Each number is 128 + 32 x the weight over its row's rms, rounded and kept within 0 to 255. Layers, rows and columns count from 0. Numbers have three digits each. The size before them is the row's rms in percent of the matrix's.

# layer 8 MLP down (transposed), 512x128, rms 0.272, rows 309-363, columns 0-127
109:175201133093134106081155129161127126145155084120121073086104148166091109097150155119133125169144143135127084141158124113132195051090132070150089154052143117151192123079106090056111136147163188149183159130107090093129164147161140193104091051115116144135098178106145146125140123184138099099124157142090124118169126085110121122125128152096086082148072102140152100115106116125179130136140
102:149108151170106168042160134138154160142089126101066148164117146121126132165175155160133090130125149137146094099218120103110130123089179137147097087049114155151122119140153113171113115176073121193139197178108109141164162136102177062172130180137159092085150199140111124131127094100119111114159165116130152134097093137119098181128062103161105093131134112147085116135172106174135110112144
098:099133131107150103118066201138130143134186110083067186079166095100181138146139145141113126176121141112099102139161143112164127068145115099139101088149133144113141100127151073131137113159113164091168136135109110112137156125156067077121157085098108080123131110107156132113099141118143154123156081085092146168117157143144161105162131061154169097143180084125119152090078180184065159126021
098:090134149136146072114117126095084084129098238132117158124122141131188149092065117093161151069143057062059106086170130127159121125132078110169143113119060123142147120105147160080160091127123148140159138148108149144096104142173145094103112133166097114160102071129152223089108108106097161112085133108150104126151125168169123102162110122173130152151123152145141087136135160176075117155131
105:124142141102166131154174159103112136126138152127143143153132082108145102148117143157126127100094160120085165138121213075190094177095124142069113097156184138165106051194102159159111090146134103184134108135128138079120130080114133153144097149087145177106104131094112096129147122119114094172080134095167182179136090146124129153068176157132146131183184115071090175121103108095047134122163
099:197163199166094177112111139125099146094130153186162115147120075097118073082102057127159132110179100178123131131056123107212123157154131137241170169110103094133110128153131145101146179122110160088105126091128162125133132161148161159135126120077138148149163126146115111157119114119085090150121116078167135119133095143092110141160096128179083115139121181157135128128175127119104166184104
113:137120193158111162109127105126112102142173153106181086125140141088181147171116111161139134097142122139127165092126071154098113084116097085099147211077119101095185083152151104155169159122143113068135057107091130185080178117148112151165128142106074135165071137116148072112171132099070127132153147154114106090129111168177142082187139150195133153151080166126117082111162138148132130135100
090:201131156157147103074107089098131094169181081084146119140129173145166182089148132146147113161102131138137163150130115167186104151123107143132146077101129152099150110117111100071142131102070169087113142102094141075165162137142101117168177175100112208107114131090108149157125064072193086150170146200099112180110144122128138099103166169097102150112115152108101187107077103103112135124137
095:094134093142128188108069122155117158095104144109177143154183157144065074135121117122133136089121137101106144178138174084076131103177147152171168086127151109129105114109110102104164205056129089100129113109120082104145150110159108075128131157101104132140156132140137163135081117070101083109084129148123104155153081168127117080122107148128171193064165090141117102115227105141118172142174
097:142043167119138089133153087132116117166191131150108115167135158172133083099163113071122145180151107134121183115141159106181154109119140153136160136105057098135139154118134079140120109114099146172095114097106102139122107117093124154157149199150125065211111153178146124110156091122115155128068095129098124158149173123149164134186142178147069092108155103103198110041134153111093137149111
100:116058099122142096127118105169135073168139078125161107066157113187094183166129086176056146161124110114152102115157087119131148107149184141137117103107147116116131117092131135107125106146163091164140110175119075147161089087136103136099109116111134169136165126131113092081142158166080138166082149104168155087080213158075128159149119121111115165093141076151105143082094136101160145152225
103:182116147060145144090183160107138140157117087124152143120066092195164128145159118089081101141079173089135143192103173133152045139160203146169126134144152115112145144154133147141105140178178098139144150048103115138114090083113177102136089134185150075100154100081165116130131149156124137139100121093109124107132077093146138132107115143159139102177148150109131066115042114111148125124099
119:168127144148142140149149174090165171125066149170065140138167150072132178132158130114098124063140137172205150124130159162132108138142076076099144114091203134190059133158020110155171106172124118144145126185155160110141104124113105127184104153123171132080142139197138108165108134149096168141131140095088100101099141117105140170119126100085100173099133112134106142104149115129157154115142
094:102103112139096112110137070190092138152123144081079169120127165134204130122118184130147161146151129137130099151138119112140154107126145097142130108142153148115183127169154109106117096073158178146159118102155110142121105160112151062127166184182101140168102142245175123151141111145097200146121113077166093180153095161119081130106168094198146145128161125077089102114110088107134080108160
109:140071108045147079171116145110150169098062127134122103132113129139163178202117108115177087121117047123127140119165161171103085174144141137126120124108115118102102121143124120090098156170111092154112125143107159126154078128131125133144152112119083079189198165142095129124104189148121105091101104122157170183114159107074153139110130130180158102145083084122096198176069142101147176156103
108:182162042141129125107117137118105110188147122157190128149097068097142114107159182079114159125090150115099162150114169151127160043120129113099187118101127152114105104161051158102162152176141115129121117106119121113070099125076175103157108135161150130073136072103163090112168154117130113091172100163129154106121104153092166115134130167150111159061118114156160161064115156164166181134092
093:121074130097122174089150191160122118174130121086108131146123134102074131067192084105186149154104133116162103184107178149069177114120100109110121093175226220145140092136140153153099102147085074136103107153185182159112129115050118103133096122163145107120147171149129117141131136083204122137153125143159087127127149121164123131101146141127125129154188157157097132087120106113141141140143
097:112144143161128149058061164137104109156158182101140147169114121089073103149110118135157117130057130117113153140208107104140171172137124050140147085124133197106114147176125151159043132117157097101136134187138110060126158134103161139146136157139049106108076163106113151067179107161081079117127122083127150150158140170111094117157153109125159132131083113120134131169108113175095139142102
097:149160121155093119104080075137133134071159063091169164164199086102117152096139130146111177073151108155166178125113107103133126164203124227110134136138127121135124148209133114141186117105156083156113129141094115135164055180176155166112139106164176117088094148079092125169111145136164131101145102104144149146130112170115109141141157127144196127141087178133089122131087123118085141156128
112:134085160145131223119088137150174156157084129133130155139077167143103122102171144140137133150237109071093166186078156149170130079129134128130089123126097139111103109092110109126091195092080155133185166171123104122161120135157121098139138134106091128084167119146140157137083053083125127142121152159181138092090111163132112145127106084106093175135067161096105188121126140119145083101133
092:125179105136083100120106131142103125169155110127119191126105088103160099106074183081110150188119167110195121144070131179126162126129097173129146196122121111149180154131129117173149134109147129105076116111113119131150086133069114126166125184117153070151120163117141150104118115113125066145121117075142104155083118090104101102102118143160140179108164162049081186136188128084129041136147
094:137131138134189071174197126123184092141121127177133160156107117089112102104118060159079081182142123098106079152123143130136122091162091107152123083136161185123090124184097162138138144162129099145089135118141136147124147148107120083074083188136093163114092123124084140117121112140096195150084130145123121174107121132163155067141094192107170154137165157147089078035177119119104099148149
096:052150070104113142138138159124088170157169107120088119139118141142124152109135115154147104149110127150154108154135173088163162154112124162098047128147174112140126072127111168165154136142131128108100145135205135171127119130093110078128080151149161203172153120121125099119086060091072160140226142132119103074147131073155088091110210132120116113141156125138131076156179091130105106085149
104:123112147146093112148080094174141117138121122183109152140117142128118132183098147097104138112124103173154163078151089145100117189117101154108163178182134128147093081088138106137145147154149114183074126141099189147144085126136136121172101055147161159079175113213127116125102083123123100121110174169109083178148230152180145153108132147088131115188127162148119051123135152089111112136153
093:099131189120092108089117112137053092108119122131179165086101134126124091102080164133178098072144155058128182100188112129153059090150134128134126090127122162111135093117127127104116122128139095122115128166083159134130158194115149108177120150152154103111055144177068127091132094145131135127141122169134181118098079082085149128167181109138133153165155109063124169169106078149070114155184
095:125135125147108075136060169135084086120127176148145132081161094099126147111150129105169105182159185131112125129147154141086117159103054069168139133137120168151118144087113178130087146150101155143096095158128135080065096095097105168136105111079175199136180115169121162138113122121121081107110169127248103167139122135127134131135193134157160150081093128109115155153161110103132176151097
110:097127189106151122121144133147062129136151046108115128128125188150102129133114086166100119128128141164115015116118122124127197159148105100193103101069082102130123109142126157110163147142143124102091146106068129152154147110165168159068103105132173088181054141146128107157168110112110160204137141175138163113113179102130083164137190169094129145164138132141126170156150115082125118151119
100:151152180156109067148159162142100156085101108149162139151127153147077124105116127147162094122133124138168183155109209130126103121122109140114133105112085078139146128100132109145113123197158157208131128107125135136169158182147105128143111081129125167130130134148067144079133177169129154174144167150085164178151141157192118183119124112158122112167155136187124135081078154162202218073122
095:100110061154077101153115149128250146126206140183186109100159115160172143153108179119126111135108153137159109145145131076076142126113107126157117099060096116163163163114147112167118133101069107132112084082153134104152173103172089163131128135130089080098111113172154105159175149088169122153114174166112165082153100147152155126191148144155121149112112104152164132159150119128116103111189
104:089122110170107135178171114170120137201126120096117056102155131147113139108157069129121094099201080174094097104163110141171178093158118116122122114197186111143141098113190106181129156123166169169105133112163174099141116121082139165120142169122143112167134138106091171156168080164124148155175175129122077146120127107176128132062153197102125136112137128097116110128147055077115108143104
097:159119134107152078129079127098115162144171134121108126140093073118168081114137158132082105119120090069156106183089138155145108140096197161151197114083127080117180112110076136167135142097155142112116099165051093077178132142154134163159099117117116151084103135154179172131155106150141124115086098171161086146149180154126151116197103095108148159150104094116150051100091184114124151173093
110:150098149159104098138168135158101133112103127166143108080053146153141161075145080132161117127175162082066140122108066158113086167155174117126123182114122158165135139112115131124174132137124130101121113072179112046144141143157131127064180160095171105086105165147117156145151092128154133135139106139146081101141075124104073117188078105128080080111185162145139169081091159113114131108205
102:154111110160109100149116123139087111146092124090157127179149128142081134126111047131190138094078155112103141162129119191095092146102091154127033104139115109106101095126137113072081102115145105150122105163152138138124145205110141121126085090186116151082099190099094151083114161126127105134116177116106134131070125131207116109112147134056088115130126108213101124186156166097088114115156
091:072092133123120128188086137162076110128087111137149160116186113172076141096117140106062139097053120122120155140140123152154097129164137179121095021175166070147112094121118142183129167108116134132093147137144113078157131070156103094125118087139143078096148143079093131071113135122117104181132135125165162138161147043109160106099139180126157117145159153156133126200107130128139090147165
104:117110148155131085128129214134120143079086125090173169181186108106121085179111120168133104115169084145116169108111188131093120164117171136112150157063140132146116180091114147103106131138125105140161089093149148158114068180127156114141077098138147112096150164122157081111167138142162082127131160101112136206080082122072087074157103106125187209120090163139111120101134111136180115114112
088:101179149138090146156139186123091117090145139117159146164186199106143070164115132187173140189183132144094155111172149137210174112162099163131189128174206120135138182112141080145141125119115086087154175136131118066090107100119153145092160098160120075155123147141117144099137111182183096128148094137163126115180092152189139160144143099124123111125131140120177130093108136171130141104160
099:136170155119239095151121106146177156132149189093138180075133095082136137167113075099129165125170148131075126145116120089076104120137115113185154192166156175167148157095077136148182121105180113118147149153098128054107154154162195135136123084141076140115108120137132168137140136190166146126155163115109142108154110092090094120105106109133118151108124176107164079144160110083151072112115
098:152114122151104146143096116100175100124119126156113150109156145182121127117127097105150132144101071152118131163179085169115130071100121192128179156130109153141199165119162163122136093116161069078102129111218133134171106169133076119087179143130142181082078092187072149119150141109161124139148107071087153185151139057130131135110094090122077178111162157154101123087076111087102141141137
103:157101129106122113181147125172163100183140079184135161107086115056082167144141096215114141141136150109110162136051137137168144115133153131160128121131048111169114113126091078127151156137122055127120099111162117143127137121062106098087125135152129110138103067165173129157045143145044114103091105146156176145164120118172135118089151111135165134131129109163176120091139118088147186132120
093:101154081187135090108169126113145120165160142078108167092104167053129124139139099132135112157204130094147148096086114115132139118189157144074067138154140136183118147147138134139153071130134110219168099178158083079124137085177137142117178082140150100066171101087106109108179106168124115139144095115201142125102114115145136114143124128127127151073079158130122191070152095120122097145131
089:123182180129132169156166130131138168133163145131145125083108180086140074136107109200081128160157129125148064125108096142152137096137111086158210069134076140156141127065148117088120070122144097128155123111131154096135120159135151149182176136169082109131131104119088145172103059118125138083074097069108148138186109153133086130123122115145150162130190110176191090167167116133164095083132
095:097135121144102131146152148123165154091103132132157105116168117118161093125119124208108188114115123108117170127144148162117144141122071109055129172127162098115099085093184107143092067075117119131126106184124109168138094115106118099069074135106063088122155114107179083113144144179109120082092121087152171124131091187119125171058167062132089103151074093157093120143066123131088127076128
102:157086106083182101130151134135088152117095122149097178119162091083099185137171167143162102067101107096084159190153147123154095133143117079130175188188100114098070106096141096074128104142147068101156119103057117168067140128103149136086142137118173146196131102099126127137176107132118127101143136146092157124098097161103174152100162113172107180114140087111063177139107093148146143124156
113:168106135144113128118147115095077083146095127109135159137115144104112192163155118067076106139136166122168148098129102141115191137143067082180166159098130145176102106168131091184120154113165114175079103103090121129082162089204083110129070125152096088093133182155154170175138137089113129096115113153187167115098140203130154097174132145178085048138128137150098160136102125121116127113128
103:226127133172145130098146086112141143141148101157124060149102156116100172067136185100138137084087137109087060142154127128085152141068116111128110118161128128069133158115121086156137159152155129160112117086129096125139168115135128157108122152120197180119154139131173116072129125133151123152106184096134116117093142106192030127189203126087149074143096145116099145109139105177140151149081
109:136157142141112117102107112181165104109068198107082116176151152123112123132181131086105134126121141157107132219138164115132160152162110135151060112125070114199119140163125142146100166102084171131142165164107167093098151063120102114119162166123105169170148111075136093135109108145175094106163104117117154125120107129106091169131170092088138118154120205127071133200165050145106127169121
094:075130125116152132121135161128129143150123179153102121170148149073066132141067058115170130150103098105163185114151107122116142177136131120119110125142081133110153132143132104181119160228106066130122139116078113156182158155093097123092076173189128089204140198110086140125115151143162137149084167090102095109099145125126159106096144102132070095132144091080110141123063123131157151135064
113:118108118123137124095118031099076128138171098104082131178080071136118133147094139164083179150144079057176092089090158128109126125148145099104122161118137048088116124147115139135104122152062115091128115118173115135144093136195134152144140127194079105137139070095156085133052109123114135151140087123085162104134185195165156122100144152177132085154123143109126166092098134150109136122166
107:084133148138171209145102130147134125112083172092115112126136086149161060112112146174127150170165114162201093088074144147161104136133097198173129112080142154147096134088129150189138111096189059115076154134132162171118124114140116066119077090107203129093133150110100139124148094119095131109130159156159072120131110142142121103193137117135125116122133128129179136110133068067148159154068
093:160080116213133091176157088126202131163102105171107088116121161129147078125193101163149090087148076124115167156158150094238144158147119137126148184174116152122197144096082041117146132148101158125124103169107159121130131147168124113088117061171140146104149135156178139148097137126126152116104129102120121114174131109095108119128156141143138141101143073159148145195174112100143119119115
111:147155096143096093128122130206118183133131155182155136174059141107155111126150106092160137130113116092146104168168122141093145088137085073155183142099149087101130127143176188132146099133156142155115144101143115113072077109097115172097096130151115135158137126168081099078081177149184130077109088169171120188117128117187113157125135148128166153166149047112167075124124149064093125093096
098:124182109060166148116156121080118175114148205171156098098125147105116110173129138124117146168145086157190097139123144096129116092111144184095157094140152109163146140084096117083107144136132071119143181158074106034122078176124093138141128132094113122107174126065138162163112138196125144138155083112121180059158130126184166090122136115113115139115058124097118150127143114165175139152172
088:094153198152095041114108132103098187165124105126109177120126096087152156091136178168142144132041146148082128123088086073147070157134123111132140136076153134152131119106095132114182080133113127163135164115124166110090094140109182094080110093119146101112160097086149094103102143161147141124141079125168149155127129073096114146103130074110196133070136106136070120147086164108136193165152
107:071104162113181107113158107138110132149160148137130078131124093181072156133108082131137134066132059127188141084051117097113138123161140075152144115096132128096130154122110143118172169115097115112134171111170183129159116098162153113056153108157133134140096110127151148145159094104143134102112176111167114072127104142121122134175134112157127176231150133125047075135088195115183164122130
096:121074126082090141173093138125140120105142119134116090197146106194121182130173175105124087164135134156098098113133162150140057127138113176075137127076179106142163153088130077104156122091081127121126079137161129160098136158122120098164115175120087149164125096132126141108146124144069163128144062088093102099109147087132125129121135109135076224175121130134134171093045112103044138127128
# layer 8 MLP up, 512x128, rms 0.249, rows 310-363, columns 0-127
095:120123080116089092101176146058101126139112157149112109051137108149130115140087124176079125123098169155170146110157126146134091121079138111152136116098067148052112065151121154110113096077113147162182139129125160155129135122129165090090100171078099150107130154123126138108084176143085162123058156084117117105115120095132119193150115168115074181107110155170090104216075162131109094130169
095:163094160131133146152139153102085143134077133117136148116115154145150071139131109166175124178098154161063098148111110107125155088178173150112094160138190103111154093139149067187114075112103141099159147139131158151095151087128151084074188138111158179075131070107147191106146107197148138110134117163136133182136138131106103124128093117165084082125129067069114122078134106081119199169166
103:173075138144226145121168151108121142134183104149144130106124117102129132077162138167099111123118076156158129072140115092180121071127111132097127134121125137121074119212114094138111113088119092138121071082094169116111149118110156132151108083162115095149144145126088101136096055130154085141146147160044110160118196130101077143117174182113096120140128108091124177097046125167133138176111
100:159123142129108150130112160113117132053170130076138083106201117118120146152163179157163090184120187131125112158143093060104048108143115117115155129108098148133095128167125178108129126127154157130143120136107107125091138088163114098152052137129117171138136128145094130113141156148168069114169185064077150108103151120114151115097184112112187116132160049104210147185142135129150179126165
102:165094143052124164120047155123160090136099115146149084109122158096094089122141126185114087114115133142064085140114191113135081149115084188145085136148140074137095134059162198155130140193177129162097162152101166152154120133163118097143121103114133183157124118128112162122075071183095105145105094136155117157123119114100128168127153104099124115171123061194104129160136100118150103109080
114:132104132166103078146101089122109116141132148102090148156152078158153182106117192178086110142163126087145105111185124104162082140188148116164116124124181145101137149084116100147072215152063097096158158135124119194151103187087160154115165191097160114173107143118103136133133173124113129165040097128156097171137120148091134181171166113121126112113138131123175069095142119116122108088130
100:109098136083140116127109184073111143139129193110103159182142146160103181109190075151142132160132126133104098158108162200180093151148097117154157163101103146132119106187124164139159101074120117044162099140159138122139038105120203175111146132089124145156158157149152133166112169115102155156136160145184168149169132098115141080095105109121124110179084142131176162146144128169194130118125
098:142167098133071185167141140136130124092107126177082089103187128071076132126111106194093136114146170152152064055111095146190204069115109177138143154089087125142095145172084137106113112134122106124147135134136129083143126124101191131119138136158147083130125121112136170215140087079160133127161170089129142116127162173135208123132100132094164086065126135144122144106122144159137123088105
088:107125183121130173062118135161135154110078073133109136139106072135057169077094149147102111133122132134101124097104188100178129173076101119147104104137051135106101119097101103156120117133117103121172121120170170113111150110092101144128115125170115181171117122075112125050129130125134082108102126134181104137101117122098057127172058097115132174091127092153130164173104162129215170095090
107:166170117140170120151150125182156164181098180119103109147151076115132132078116127116137210103155117162176068111148073086136111127163147096071020161155164138151143148076122132148093102157080117149099080115124112128090144072103138108114151152146174079159137105115175126178157131188076163102169111123125120155144065168150145148156130113186125137152122107168116157104091140152150120088131
097:169126119118147147091080100117090143136140133102132109070116179114115112163083063100061148113119117150107149126141115158177143165099106057091169160120104139176076166080092094138168147170053122085089105146117138145133153146175143155100196072173187139109138119150140183158083105157100106155173121117117126149128110122102164115128162109141079122132132130121131144197122062051107144155179
105:108142118107131136077139171155077181122160161183189115146117166132143138145076113148091102133084130127138143125154126106088153100154061088138134129134165121131124122111059164125173115060098124115077155109133110153174190142122101144132107179130176145135145118214224160171162114139134059096209118115116188093131146130099121076116144141153081112134123137071122117121176148172121143112114
095:101156088106153094137092132144126132143101162077155096133158072106110141147110127132099149135117048117095144102090124063137103165113118090112057135159152163127172052127095095176101182116107144143157083100142131132118126155077070116158122154192160086153180141156121097149112088142106098091128117107119076093136093221085165174180104056134109131138138081141104121160147113176130139118164
104:102132191146186097114118092176150060131109163117120087091100081128133195109125161125163147085078164166187097110112092022093178123114153091131100141131169099153112152168142123117124138108125110116177145129159121134157115139107120113126134115195169071126078117164120123161128035104053113115121111104118157126146105143064149091170125169109099129101143114087144138112136146151136126127203
098:182131072189185144095137073110133084123097105140131162164149083169089149057078106126124141131133104087148170130094112114178120110117107145136087110154126056086155115109135124160100181077076146129148121115130146176146120085143089071095158119127114129095193146059103143139137175153117159086131194157160159088161097088144129174083163144125118125111119080146179119173076116116179142119124
085:088150115115107133134084130079044061120139136169081147137178137134154121134104176131086091098124158091103077136080141102129111137137102121156135177147086109091134136202098105170089144107116202105116081079128104154099072106153144133116127120121169154121047091166103132176093156115110155147155110105089088075126087104136153178125092174077112158097154102166071171146142164121101126118170
098:186101168130089111135114145129138182149201071117178150153178117111169183134106149145106071150142125155136081080131126123120063146180120096162138170096145129105090116157115104154162111163175155099108203126146175105082110099078147126134125116173142117085082164097094184105127064159098116098073086103118129161171178113111097128178153105157138108128154200124128166098112135104137126091164
103:112173127140142136079090096097141097150155153118123063075095142186127100081096131106150138127053130119134136129143105112109134118098138115101131168134110116176081101164121110136119121086092148116177074045184128164084167127072162113153107113140096115144180167096134139150129118086028083150126120116185164092123099061118155140100126169164121083139168119120127154231118138128128118149100
108:107108204159110092143180117163112155062118144134108117141098095129117189199139091146124165154146073121158072080120148100136081109186118109126184177083142162093091154116163174134171136113169108142117130142115105114169103151119158113104141118114127118068142145129135151127060129188035162166100168149109182108098121141138101141188118133111091216140124127117137142114173102095140122130165
093:092178181127148051136132099174115183077091167097112135135158118076124077199093130116144122126129145075115160110118108151164172146076102146075123115145150112103191102123148164080149111172199115103103134074111085106091149112123103122163147141140117111082061080192189123139074117159103174155138140127088098174113136109114112131081145157107113103153145078166133098101126139128193115115113
090:151163138145136145117117137145153167125138114055169095102109151073093211108121134161147055105105171151115132118108062064155100113168154102136102121152103132114136131127147150093056147148138149175193108088119098124032117161107124144169119155179097124162132153111090118192116163151149074092111133122088133146170116127100136166127122174131108103149129147075164063107146089128067114098177
098:133161155178123171137129061165183157138119170132178108103166114084123127122188135093186190114081169134132161174108125094162101134100135091117181129148093138091108182170138090148136092066158132122151125155124166131112105146110134124186137131120115118119148103110118151110143162146078056116113126050130221139132141127136152130115081159199093122193074122149158189134103116123123077105136
100:162116102141107064146108084121084122114159142166099201077168135255163118136146121128143117095050151110113145119120070130163115127164108082100125176125147139134109161129140129130110167102170160126148139124114138098133130107152111069123142136149079188100137139137110157131081088155176091108168112113117112128159211149158108093080145129078088182138127090114127083110113177111093119125148
097:103099148107115044147137135136205126163149119170162083144113134151162140106130172156167122109150140167089132083111170086148078099145148075138111172149141115126100090151127102141149179120152140123146176157093154089177147115178186123101175105152164140083169142164162184128069068107103167158071164134156152136125085136130157080137093070081170122095097077095104138113109125160175101132168
098:131150077154130124162206135066092145092126078136129133142059148134089175096090140134092158110148129089146140136137113151159091099131133111163122166121168093102132171102141133085114134146135070127154150110108146161136088119116144177089121112157176115082147128042103118153084049112076139111054151145098166074054154146144068114134078121189138114107135137143194119126097102140138168147087
102:139155127192081139084130149160159147111160178128101133076171078153118142102091206095085141160139134118130127103140154137137178132156132102082108129133105162126192170133107175075083152099072077138139185136175168122079067177102139161124143124116158159111152183068131087119139146162143105101157115160064129141153089088107095142090084166187139134131140128179147123092094086178103106127109
098:117115091088100126170167126116117158186180155134115121141198129172181111122066095149117046096089087072127094118141160158152102181131162118118162125205166069074146128111085143103089076105111159184081121092098099146122130083133112116105137122085123114110122180131219119131130153112118079163103137085134129133135167160147136185114134103167125128054137151114125149149109150137117153175147
092:115185162144142128172138116121108141150098097137138154145126108114127140079113099203136098119112172105100181111096182194147093117150167198172073137099098097088117162144111157147085105137158147166128108139171104133103090167178171110124108110122145155087146131112091127097075107134157117158096112170201101125176110102115148130092192125102050161146091066107141157113175207135145110177117
097:132131166115161127153132139141155099073089168137087129058182145069127146142113092124130164121086158118086149103105172110094090159154174175138141138159135105102162086182138115100108079122177165123129082115126109101154152145138162085154107142147135150110107126144113123168108109041142132127149096126064197113090128127119124157166175075109147197072101122127112183145126103038106147157056
090:143147148214136149134105080127139139124077124156108139199110063186162160138085065143130118163107108157155110145151148079106144149108121126102145151129124126116120180205153132155147115132063165102054057144078122125131158099085131134116146128111125163112116131132139114131127109064116135067179034145198146105140066147122081133098155135128174180115116152133088158131147141162106123103158
098:123137127102142092164110134098146123101166171154140167102175103168115157111119149158100118125121141136142115130163113140123144123079175103136109162179107107102171114155107104142108147123099145081088100099152156148138169176113180094103166186086100156140137124076159159096172111152192142159057141133105146100114114115071086157047136082130111086101119104189038171175151074097110066174094
103:135102095083167130112175140123190099090154126175125129112112129138171095092133110180110143110148151139111095085182124132128123075113078105198121095101135140165140065115116109133179086109173083061165139049153127164101120127094169140095117122140104154119060152122114182100140114143121149137121123200128158171149113138146151139149141171105202158087150117144216110131079162180127158148088
089:115109113092118143140111108168093079179105138166114023134061082124078165062067151176157156154127163101119134094138119126150113116141149092184146151117069112153138145128124107202103088075124180126160114125114173100122119105169133130132172204215098165102110089129131116095172152162121158145123113139170165118191152153128118074152157123110114138148138110116161128124158157097158169115127
096:070072195221152134109127127099121162104110120126178151122138100090137117135125135185065067157065139101118139114140065100111164133155147144131177173122097130066069149199112150128140128126133099098093081125140112103123165122124201148090164173115131120144098102103126117138159102206134145156158129072110097135128072188146156127095138164155110131112122083140109145144124167136095100182163
097:071098166101143127180101098134103122072087109187107106082107137165100166126103077124173156140142105222110154150123130138124137127071137133076151123094157135059121064112143192125126095098127116109143090129176102093099118137123114138124118135101171158100123139142169153119103140092139132055080108160142102078076180128164134144126162142123160173101095108149140091051112177094090056136108
112:110082107076091117162165104066181136081103116089157175086135114128163106132111131078142155119082114179140076104093131158088104149085120138156128152109079169086115121139146138140148105093101179099149153108222173139122144163140151131090135156181099063102177159136143128100163070110099132126080108117142121123094158166136152113112145126176056162156087160136164149123106128121083156148217
096:132116147130140165086163105132149105072138092113147076103112159122128162083099119146106167096103132113137192153090143103109139088104121177124119153092117131155162082105114091162119118133134173124145088124156128169109114127185156148154163126134178140136109106210183146097089146069108082173137102056141095172080122117187221057106112118147141146076089100142156117088108125108164207104130
107:128128128108087112101121132117178138071149184110148127075123158161104133157100138179124119139110146163076087086087116089123073103144086143146096108171133154095107158122103091133172082131126092126172126180094135141007129163132069103087093126123095083131107071138134089188097085127163189108188162133106176118095098141160086117105163112141151113171150090154092122163139156112122167102094
104:162157181125103100106080088130162144202182099124145138071143107080109104138125159165150123100120114139117146054095133121156146115138057120092104141106093125161137133139149108143097091200157079167094138141093089110137093177188165176113134129115137079175102125086140106121106156092170105143135085175108086112141089140119170148156106061087151109192088138131153140142093169093206141156147
096:052118095149152100134098198132141053138085107132137119132105132138093181109050172125187134062101184078110098114152141150150179129184124125147131138136181088112134142154170149119053145122195119145086115119138134186158158129076141126135118115118154086140133107131165218168114152095220108142147115145119107150083152112118154131145164150118079164104159104109146121118104120146134129097153
100:153118111130114142154125154091125060144153158106090122152150079143049158096113128119127080128151150155147107134150077107135132176099124118131076079132073122055177128122137186115105185134160156097132066104146152177110144120125096119161137085085172180134073090152046123220111129122187122143094101187104090118112100091104114132156142112093157089176171111105157152144106109094129119138157
103:074114140129118075090092117138134144097164118111189119088145090177159231138127108150150145178121124111104131143145106156120111154052111143110162156123123137155051130179096094124133177120126112116126071107153132112148153159167155141180171087127125123116121110173149120139113095135072086140141106064104087135178075149089156116169198128103113125112104047111122175089137160168073108087114
109:121126179064063119108163087111152142135172160119143109159098155140162088175087160085137139113136123134156089169118177122081126088119123153144145118122074094126136144117121182135135114139109187145079144111161091130097066154178112141105089076127106129114115098140255149124102110131159066075126133140123131131097112165160181112161137154156070143149150068133110188191112143109140109146151
100:160115157124122155131081103180147149149140124121181062116086139087151139120143089133120150104118186084116094141189142136193103096205105124154106113125173075114158097130164082120158125156102143146098125195126120144172056166086128065095151173138098145144070145113084145148076090114132096157097098096182131111093130206120091104101100093120164098090084142125131088095128120091101164111097
095:140121106124073162125168148126129159084098137171132149119157158094119097110142130170139111072084077147152120198133156103093116169094090120113054145123107148103142085101086153110011172112136150090147171139125091149130139151075114102111152105127105135053219110121148092091105114137174117114159128060132103091107105106132138126175129068097133166153140116156182087191129120141137109124147
096:121130135051165156131146109082150159122077125151117119154147158108114159118129118105090145161110112146173196126148149142126098198158161195104133167090115093107113159093085189129174114149216080109105165098095095157083178139136089053108162151146115144109165115120109112147127127121097116067128084182177164095127103071118190171123107132163099121097142093178144130144123155151127166083143
105:131137082144108117146152133135164135103116102086108110161197144103102082077127117102150141143099128156117079121121141107126031092130184138042169142086163104132084148154094145082136164214097081137079144072151125146098069182109169163086108096177122133116143142136130116199090129107149106107148129140117111147157165099110150085129202158088098131107116130173185109139147163114110150154145
102:179082158113122121169120156106185141139099148140113209176109129082145159198123153194094163127106130100133197165114083081166150104156213133100130116093139111154108070158102097134129210136080077145178053155050154158132074120120148102123152101115150169121116110155127146143130136121147162146125130088109156136168115117133141120149125111079107177092122122143097104082118104104132114173143
099:087103143116127135131144165187095139152070089126131158152105162158191146133090133108137157125094123161116082196158091164161131113083134118083112113113146096111154143169125115075130118153106091108139167119144101107067121127137150161147156141049088100025087119178153056136133166151155090143154101080134090127125150089202132171132119161154068143180144153131094135156074106166118170123115
109:105134144172054062144083175097136084151089132186137129113145128165182088175098050125125118119118124182198149156162113156112150099143123082139179134152137107142091142138123146147132125129122122089059142088135076117105130155113078070088131109076114144097068097103145140096108167122167109133118060118160116096105157146146117118202129100125132157104139059143175178119135186095119092143129
103:080073094120116067161104207094120165125109125151132154066110159134087142067078092124092146112092103125113116122132087155122145177114129129138064093124132095105128122132164143142133154108158127123141121111118152145126111063133181124166076161134179077069107128068112162141184164101134091121085124050131151115165082107141118102065095173057144115064103138127080109147141128086150133154098
099:131110128187112197122109093150151156139108165162097134122159097131085166147150146163176080147137096173158062111118063172161157108136163123132096114099106100087167082142163122161145114134090156110180119155161134187088154133100120111131124157086106099176141138127165146123139097096111123107165157181164104186123108137197104192107069183111142129142131198088107199087111118131187123163120
104:158098090129077110108102130115166164093170143137172165119131104142155175145110118169140103063093148123100160138083127129157067124090108081105136130182180126060136126086134083151062151116096195129087145139105177107078139109151129068127153141128087160171117153097098133117119168137110095140157130119113123107117126093134115138189170115210133114132136112065191097119152182144194078183139
101:172193052132082092112071152145114124143125129097130151117097138122122143136160103102113160122100147107124149127127097114150116063089104100157145171123112070137094142132077143127129193114158142126091099088090135117158105085141146196133095115156144098150144118178197189164110114164150114159091088129124134091155130129147147126113092170077074154241133123077120097094179199136139080110130